Weights of a small transformer language model.
Size: 22 layers, width 128, vocabulary 1663.
Architecture: LayerNorm before each block, learned positions, biases, tied embeddings.
Training: a variant of SOAP for these matrices, 4602 steps.
Each number is 128 + 24 x the weight over its row's rms, rounded and kept within 0 to 255. Layers, rows and columns count from 0. Numbers have three digits each. The size before them is the row's rms in percent of the matrix's.

# layer 8 attention key, 128x128, rms 0.184, rows 100-127, columns 0-63
113:147137092162154150085149138166149129145101154141113127142100157132151106153179109148134134100156140091151116126115072133133091112123128176116122132154125115126093159126113150111122102094123096
090:137134165133114126131135125129100097091122102122110133125102132118153124137109143126153174126094175096126124114104120081141143179139104095161162108129129135140138136146157159109109129097114116
108:153111112122173161119142142132095094102105116126147126151164160115141115145165150158124124138160114130115120132165127096181156153132145164093135144100116116124118115097165137128177162120118109
086:106132113134100095087120089115100127089074130102121125178164113084119091132147140132162129138104165137086123139130143137104151115088123106091111118104146126131123152140164143170133146124161122
079:120113110127117111084150123091089080092098114143111120145112136118152111127132152132154106156140178103106097138107153100132162164115130131141137139107158110162137126167140151148133167105144098
113:138142131139130130148147118123117141108115130128143128133178119122157167124144097152105155166137095152113133123153157114143148120125144172081125124130147130149181104110114115116108127141108107
110:149136105145165128128105108127132123123101146128114132110095151135108103129152153128131106137132159093116095123133093105182124133148138132124118115135100141137108152136129146102177104112121150
118:095146151093159140133124122110144129144104084150143106134141179136124128120120162127110089136062092155136129105133114099143138139151114123169165135146143156127148116140121156149164113136113105
103:137134137138127174146174122154127079153146137160113141117110122144136108099112097115116140110150151154106134122068072145109097116089101147112140116158163136103113110151134105130090116089164131
086:123127078135171137128119128126161161143114153158142107107154152136123135155145108120072108153196089142174128124145134113170112115133153160108130146151112117109127127115108111113138120137119135
101:132108084155138104081119094081137133112104162123127098107129131153132110109134106119114113115124132130098113124119107112145152121106125103137139097114136168122135155155128144099115111105139150
098:184142106135142112141154107132108137120110168116127146128151106156139134141161120131123153156158120122108109145138143117132155102121143151061104136114108140130136112101111122120127134134122129
102:119137129145128136107131120156133087129107133134115158113099149123128115120136124124155160106126174077136128109079096102133130165132127116123135104153118114117116151149146140110109126087145136
094:145136110134169117138130121142138144124112160154155108129155128159134157164141119122100142169153100117133129159132121108157161122132135144131128132148137109134175115134072118125124105141161152
099:126081099131089154109175158092131096145152119149126102151147149148141114129105136135121095148143081122141115108145145103136143179134150129142161155116137093073103104135144139090152177098110108
107:068136190125099168139131147143159131139130114111157106150152168149131115112103132122143131121085112158084142122137129140099093128094141096149107127158104156136143108128170138148123104134103132
103:076129157123118143129104114161154146133093139094135100143131171115136164176111119104138111124123093108149154117127123136149131130153115091188164133157137122132158108167107146153110049119152115
099:133106121120149165125165143113119107131114118135152097147150130145101117123180147146116130163155132131119125117163157098182163133108168169091096137132121115148147116130143128118151197139136113
081:120119114111172163140116141142151145138138130129137112117166149156096146130129133135080124136172089128158146126134117101149151131141134156112126133168101145121167111102102113091137138143137156
095:164118127144115118117150153136119129126186114137140140147133121184105116128104151124120144149129113091178127142152127104151161167179135110133090156077098121141109141107123113101113128158135115
103:172101105131144135118156156110103157086116130149134085155135133148150114154137132174125134156114114151102133147141112115135177119141129143115106146072135149174155107140132106124141158117124114
101:119103120114135068126130104103100108157101126145151124157141117094122136145137151130136116140099080170131109179150181143092171116084112092154144145109170107127139111140092120204129115121141110
087:111118114110138122140145142134129136147109129126147096150150131160129157156145145139103130156118043130162157140145146148129157095133137123135119157122147129112174109132079114166130110144130116
097:131143114139132114095106094099113122109102135116127148113123132093134132109124132123143105116090176119096106105164112120154128150127108122122172097116163149124128144136180184128136134133137107
106:092144138109132146134102134153180147138153142100138160095151122138119128089138108099133158103154146129090144107111124151122063114110156128099117108166095124113130152088149141108115123161127166
094:136138095116123106071146116107124124101095140095106133155162134144133108150142121133133100157127155114104103166161144064129153152107124143103137120106143132135165134126145163110110169124147105
089:132146126131129094139130095109085096099084123117130133152132111087141154142154127143165142153112167100109115121130145084147159143129136116125143106109144117130157139146155164150146157105138103
100:141160107128130096131108085122090115144115144124155137147167141098151150141141089113162092128152136111127082130169170160165148131146125122098149165095135139113084103134154125182122106139122112